{"d_model": 192, "n_kv_head": 6, "rope_fraction": 0.25, "attn_scale": 0.177, "init_std_o": 0.0565, "schedule": "wsd", "decay_fraction": 1.0, "decay_shape": "pow"}
Each number is 128 + 32 x the weight over its row's rms, rounded and kept within 0 to 255. Layers, rows and columns count from 0. Numbers have three digits each. The size before them is the row's rms in percent of the matrix's.

# layer 3 MLP down, 192x768, rms 0.0652, rows 97-164, columns 288-383
103:140108094133142113148080209119074138152123149167152114143090153128128127103147142164128136110115136096131140185146106142103161122078160250091162196168151074124096054112098115129155125092125134090080159149169139159144098150152180149117137166130186193123159098146130194121148109124108056108
095:093126174130188099139107087144131146169120120124137140138084091082091107133159179102118121111125125145142209106054184090108126107152115097139085135132144150092162106087121105109102114121103127121162183114116119086135147123159092120092120033175123060159128125084106135103112107142112224160
102:062132109089129111155132076108108163126143142106145151152183122161139164142150113123127140151073116148068135129098144124132161142160188168047138114112111144113175076157125176143121146130110168108153090106107105170178157130141152096174095158110145089110132130149082085135147118196100166149
095:122159114188163145174143157111066123164114207139127095037102143097131113106118151095131077173156129166106132096087152096092135167132161114108082167119159124125094150106090138112090170166098169075143107093056153131082096158131187132089120114097104137160113155110180159144142137129146164186
094:145119071129137122146117177151084176135154162085108161174085142142134109140128175137154131174151150167067132133087111142090114115144151143129125174087179096148133128111149194110184140118121108171129128133144141164150166110133139046161195148119132173131159126118153141162140128086124122183
096:159094066040145105194147155110149159117116127108079155121157155142129107097099139139178134187144112063092133178136170126165169133125148111136131103175119098143157147155140139067117120168154149171192126094153095135102153144117133133088081099073110191099080104138117151149138140170194145142
097:193089141072081128155120139120110119184091115128146099073075142126157126183138161157121144110095171120142145080067124129108123096096104156179114161105114128107121139064091096175148052106142078137165111136153094112183170118112107123098115131097075096106109152121131122165105117086123118104
100:149096118066110163082135143173125140112186101123127133136099049124079050159143100171103099131184131059158156112105143146118103109088118204104107138156154072106185154154109161161127170115091181130158177095121176165146105146136178141109117101119111115104154091137098107154158149143137123136
094:172113163157115169191123112132115124076086127105139164143144164145216102143122117125100149091168061070150173124163120098154129109170093164102127161165136126092130109162144109103142132036131086113118148059175131130126146102116121100136090159111108095107141099201131122143098119130163091132
099:122198097133164147070176157128184132119134097116105072169110107214169174077134058081192135110126090125080116166105143115085107063152128048110135046125088083141149187124124139159085179125173140160150093141174164173077133032104125124139168095128089118120140129139086143133099152161117116101
103:121132136132143218093110111108135126070085105170119157123107085085107069092111189116129121122107162141079136158153146110177066155120172092145139131102118122142144112117085098140146076131139114144069098151120118095144121190117156120125166097115152122122081108108137129087102142106163127141
102:154124151105134095119132121074140086128108123114087101119060124181103151105109064186147183129186097165058170144149088155117128127177088152129142126167088134139091199155086120163117164170148073136091093135139130131156134200193108148133081110092171152137102165112172124135092133179148100130
105:124148139120092103125146143156104172156140117096117138147146135162125135138068101103104119123151140136115135155175102123184066142104091102142126131104113126156095148095136173107085137175142098154158181140175200093143169150152076070117101057124178094112110074098115040156097101058098193154
095:116164017113153118127112143087147106115077137172106099139076085078067122131111138131143122102107098189160096152152109105170105099163171165122148185145140069117147109125082118101186106168107125093162099153108129128112121143137127144093127129162141060103155084102118105061121173106116115115
101:093146183142088145223134140190139129163136118180077100072098099138139134141115129142138102149091118117152175161082164126169099155097104137059149127143073154113181120154126119115118130163108125158136118063139189119104124092140102101134132070147097104129137156182131161103098119100065085105
097:132166087111090132039134171156153132154185195121178099119125132119186054055085176133148111157073171169119098154132107116108156147140173109146181144107099136158134109101120122180099158171126121177145115147118125073165109167095113151086175134087141152149148126165165135116086127129059136089
095:143122134150142099153133125142174143081122132116130139153123146087111098117153131118127126108144140185087124123166093136139102090107143134101115115105094096092158171196140157096163143127105162167176166142094127131132130133127166146130104114070098123099069129114109156083163153181121095075
096:131135120148145046111115152109150162122124101093111118109073115065118056118094110109110102084153178077117139119138141178084170162150099053150077106099121160119110165157124153092068148150145089137119120152130090083115140099118133121115090126149171161112128094133157080112142167045154097198
098:103174058144153081109136104173102130184177141152087142120103036072103173131090066117101106143132087125157097112118187077134106171128087168095149124113206179104134138129131084064115098155112134106091103112136114131133160097110167141113157131081077129158115150090148051104139100226060156147
102:122140146157081116117119162097113151109094102118141076112218143180154099152098126114190117127114146138190131092134101153165079165110128151183168114113053078138132202111073145130119137098073076181121083155078119119117138140155133155178085172176085122097128069177148116144079146140167147179
097:138086123148134167134115089117117147053131158178126091123137125047116131162193139064104123086096140133129156105072103164171120121152133111118154095142130103132106125149136111111089128104140121086102111114030078121121155166143066101101106122084144109101143125160112143103106123147190143184
100:137142103110111204165100101081101116142139135148059110138144187074139162202184125117156092142141151084094074106174120113112106135139129122107106100208139056128135150088055075072158101182158113109138118173114123101117123126147093199157100172127100110128123159125158159121133162123144186133
099:112165089128152153132068109133087087079144152148106136114107132116145128154128126173153137083156135124065139133117077130123135173122115133105155126180160132110145188110144126152084099111192139119086148185152140096139099133103074114129157149127060150073140090102118082115115104144126105100
096:135142141166133159122078127189108126201087081057116112152080122152110124115126149122134158087071168123140125085117104134151123166163101176173094165136134136162126144099064134073143152124161119137139171109127127133139069176074039128120108111151112129102120159141119140142142125172102181161
101:123153072202109149108139155156109100142177113137178132153126069099119135139153120110119198156104177111115124076105212132163182090108167225164094139173130112126125136136094116152132094151147102078143124083138097078128126083131167120064126152111134127098066102110104156076141072181165171135
103:139142100152095100094121138122132114200092139139156080109125143142132147148160114091141157131120165095118133129075186095110140119180131191160168138146178129165099125137121179155071157098148115130102064135098139138070127135108157156136053132149065105139159068129160121111131130087143083121
102:140180144080079073138171118152148198128079138147095143114137153148140169068120102163186123090123074161111174131155183114151101134116166170130145135113153144100148124085116089131114161140135126165157124145113195105154192102139134187067114097082113106105122133164133124168123183121157123115
097:132116114167150137125149120183121135123161136092133126118077132143155128148116139166102120123108100086135096163146146136139123193200121106118084095140172077102158105111178080114140145155169085122090162143200123116117085168085122129068170082044125157098145137105119058134084080150097100137
108:130111133094164136166099225087134143145137110189141176143071139096132134161104142135099160095092194106127089109156112158123093109127187193131098131078109135051068111165099118221131159148160154117132159095141114122104139185184121094087159139095149136175107177081133070125101122111129182078
104:076170063134151072075143105104126083110091083127112138113134073181134190161141105142145098159142088132114139141055049128138134137152112139147163149127148141110139136161131128158173125119133144157129110126198109170146144145162152136080110101094120089135155150114075113116157131197100102102
106:129103148111094144155169114124076160098098175152096159150121157168156123121179125158082106160098161090125099150158120077083159154083116133123122172080137163122143087164132171132130135090097094073162104084081151107128103119138086148079135148145136141102171108139144112165164101101139136105
095:107126097103120190122075140076123173175160141123128103150178162136148161066180146102081102142120134119107164129131117133130153139110116161095171101151140124129168122041121118189111129106175082131191085105134135099148082173121111127191163105173124169113098138107166125079133195109120104163
097:126190180107055113142103068102085150144143147113115133130148142159116160153127144162070156158137117133132155211146093141157112186141088118155139133106177105053101142112158103076144138069138103133127134145139147171103103172148063159067147103151148094116107178108061104054118138118133148193
099:084144148114046142202153221124090136111091151155182190105111158147118128086124105126122067151104080151182128106090126069187124136145159170149137143131100116156154144116181139141085184170118139133150133150113100158101098100099109117121128132110079071080120157102151156142132172046064155116
095:115178123172138132185123186144126142146094136148083147100055099132141126155152100123195154191171135141078151158182172092178019117143170165137154109146150112083156076122137144115162141108131192101140142125074118181137128166168110132132143094131111113041116162123143194092108126119167132141
101:099100120091162131131145111144202104068152100126114135128155134138167185125186144111128127093141167127137102093145102166096064158080225114200163081155103107111165142114138098084073084077193125114109140149114183125134109128119122154138132126142171170140178162161144100114092148160181047148
099:135121101062178096193144151170154123145102193125083133157180172087112142130127175108132121184124210133121165104162145141142135117139118088109104055129121148128137097136097104133107165101101140184125114223061213177139127133107152145150128093139100105121050150142123133124064126123090112146
105:155038159134101138159105079143131086142113096135092164138116138120082154150134169091120148131134096162150090173146061117155124127085108119130163153128099131107133082169125143126184138087171080137117132073114175179138170096087141115113116128131174147149155130166079143126131143140087075124
098:138137121065158110150126116153138167145135133133085062114112202146074142140091194139164108137055094101135131156165087226069031119092097144145097146150128133118125117098133105149151102122112118168122090083138162212144102112129156103171153125162063101100140075127187121105117139118121109135
102:140118134076124099172090138146171175079139084187046102091215143161134167091140160114148146122120094137064111125152076164089181165137122147131140103155105154174112107156163143123157113134134118111076137125137111163185090129135102201137152091184116174112186148124154135070142145136064079111
096:125129130190082154096123218109150071139142172210168149116144100109115153086084113146205203074122158102091127093088132137092135132117093102107117129184147131101164140102040138147108139159105116105131142166079114146143093089135173110134140157145129119242141198148125150130121132153167104126
101:169157097154080141149160105146178112120113072062099104122119079184192053152143124160136104173166140129140131092139104156094094151125117144128130136083143112105113103148100137161148214101165071092160143111148141141098148117153115129161102100130160093115125096142161112134163099155142137182
102:132105137156156147158131127156114159107143132149064071212166062101084141105110090117167047116170129187133072116151146119095115195145128066172125072153146123093091149124159138151141120178116140100173112152109156096097107097142106131103135123110096142078155137122125130121151113112160167098
101:115143189124097137137121140146120153118114183104105101182115097069106171082140100140102129156072107069128167138136119151164125112078118137104091123085132129131115155095150135075125203144150112113147090156065208126107210076119094126119190137116152149147116114072134115127175132116139123168
096:108081129106064153138136146071077211137099137130104130145176178179140068146117068103137117191094151165152098096136152060139104195155138158123130106121117163153211144143085140109173105141145077129081160094142141069132151144120124081125138069129191161144111105137189126086118088161139148145
098:163108132128087094079114099155138104136173142117132121120124174102164106134116169132109192118110095087102143167132139117119099098127040169194154113073136121090105130089105092152175094163114102125120121154119092166053162136150143148157101102128210066128099153103136132155122089130174118138
104:107165101154112150195115100168161152155114096145101193086113092120141131116142116094124141137090183123064110068159104130119079081083073086121121120159129136125111037151117146128114138092179162112166147096128141123134088127131183155073132168108147119120193108102101156137092119103070180137
101:156128158097149082069114120140103100127117159086135183186141135085145144184094133101078184164127074161095156112162128090172130091093082045183084113142089142139143082101076122074091117137088136141156141129086137134132176172174086147138109122123157141146099105109135107099114105108089100125
094:154150118097121085100128080113117100197187025120108097113120065150132096100149136138129153193162143133101116115092095158157152080149087131148135119143112121111089089129182136101110213125107168112115129118158135133194120112142159060139097152157081086136117102201080162153095116132069178119
105:088108147109120123063154108116170188098114122171144163148097136100118115107129148175155070193116255114095133115161160079100136070150145153128100110104096122129101179146074083106153103150143052104207163169100151157132107177146106162082110081169113142127108148206122086148179110172178172122
096:080150179116164117146115146150128114112124104156088179107165072144146092160148143139125120114125065155127107143133123039102158123139109132119064112091163123129147099082110166104178124137128032111135098104152150176121138131157122120111133077111085115136113183094137139134024108097190134106
097:116118117149100128093132138114121101137130073139132104151150178148148086120115171115120104110126093169165115120122000097127097184069133092153115161106115098119120082169105186160095112109118130150147160099110137122142176167082153159134135084137100044068161130148118147125115105134120101134
095:129100106133113125143158123136164096169131173099130176097112089084132096148193209134099080118169186132121110159099140122115146111124150135131086093137164137162172190110103089105120107094142073152148120094118064173140159136090100112118130154090109156105191117071122110105149135160163118136
098:061093160126182141166089122100097090076217061103115068099170140078119074107076140125139114178112105141123146147118104149114111169121161108111128184101136136108140106082121149091091132158090144078119181124141092097173114122195103106120105095108096153171160138146157103123099122168139176056
105:125121126104179090130160175075100146192107101133095123123164227123139135086090116130121133127154123130136170136175133126177135120150160109186138086153104086095132133115080147115197085135138120187119077096161099143145163135144127112104142182176130125149143139128149220130118127161170118212
104:198139131099115123095095135083194106135156129153057141207138135147145130162162092124156119148135113176123115142174135088169112127155133127078118113095090102115187111057154115160064155151080131179156083200099112115164134137144175125119080101143125076162118083201213154116118083102079139178
099:099139107133089140124076145111065122185123096126144189124117154154135129093117151119099020193063152181066096115071072113123129093145161083197142087124088085169097118098142135092154131055117182094180111127113139139160143107164142112109117079081173139175175129150142175113101134111182109172
109:112197081065168171146118117120147186092154115150129156124126170141120090126123147103179097132108135164074167129195127157137132192129140102142093120118166125161153099096116133188201147127128140132069137173119120087103085124112157099108108124124172165088111110132143101136157039132092174177
099:151098171154159099167132119185092138096141155111127139123126131076142159141187040159194188098190169114152157115129129134149131118163221134140142159085139147126153142216138151070087123113090072104157125101151078137137095162136064126138112128143142144124142102101084126112083203170121092083
098:072126108155127091150146166129117043134137170130129105089144091146134126113104114123119120147162087094131088110149095121100079177132120175084130155202169140128127107156097110183067170103172047133145068118133174136116114153092064132167172085149125159173117080092125147100171116128091143111
101:128142139034132107108158057132170095137158066110199117165085103154150129172142190105118082193105108155123156128092121107132136170119124136085096175135156141137159118151102119171143092090095106110100096146110185113145169116137145101123140086128123160134079076071123158153205097176088153092
100:091113130094129083113147163156138123198171132202090047157109139046145162141163097173136134118174106144155139170108102165084182174198173079127153129129127079100099094207146102126054091102153166168190161098083154169083086121157076158129135091109097117074119139081118181125027110078140074125
094:059181085163051135118126152155141225165131120102132176119172070132112170087104113174135054125108112150173161157147128154178082075202149066083119097077173169104151077159113114084114087158120121117095155082140152120167146096150156127149118157209137143182122118133180156145088083088151177147
098:123113123134145133094139116128194153120108130120134125143127122139152147073154130169105101116092110124095134100160148098102164105156101115097115105119121109146160133089196182121095133157150124107151107042118101121131158148132122074185107152155188137116144138135111134111111165022127140144
101:077112127142146193127194132083218101172142148093163127169146143159081144124153108156092134042144186115078126158126097136115156131046139037147115158117093144128190164091198104156133111172089139150169120119136129096122142089154118152138068133100136197186159146056169161153088121086101053134
099:134171123100080080085149138087074150151151166153084105101148113094074188112103128147125086212185123124110107124118146158115141175115100155117129113109149151092167151142139111142093088159086122104117137154075138127127093088141181129187122148156067100138150182079158089103155190193086101110
099:093120112160072109188115115126107084157116159124121159094108123078146133148182152138089138173141157129174186154169139096207104153062132089115084172095159177131175160042111110097130129097131095154119103132168114141171185113083148169117101111097153163108132182135099168122120181111150116091
100:110085117121138150094164067077124106119153104160147104143157092107113160152109159144108165183137122099161142124110111171179110158094122056085051110125134097108099098074140115137107132128065129085108119188134112097146125123140186152164162128076153147179127151177125220131078096120136149155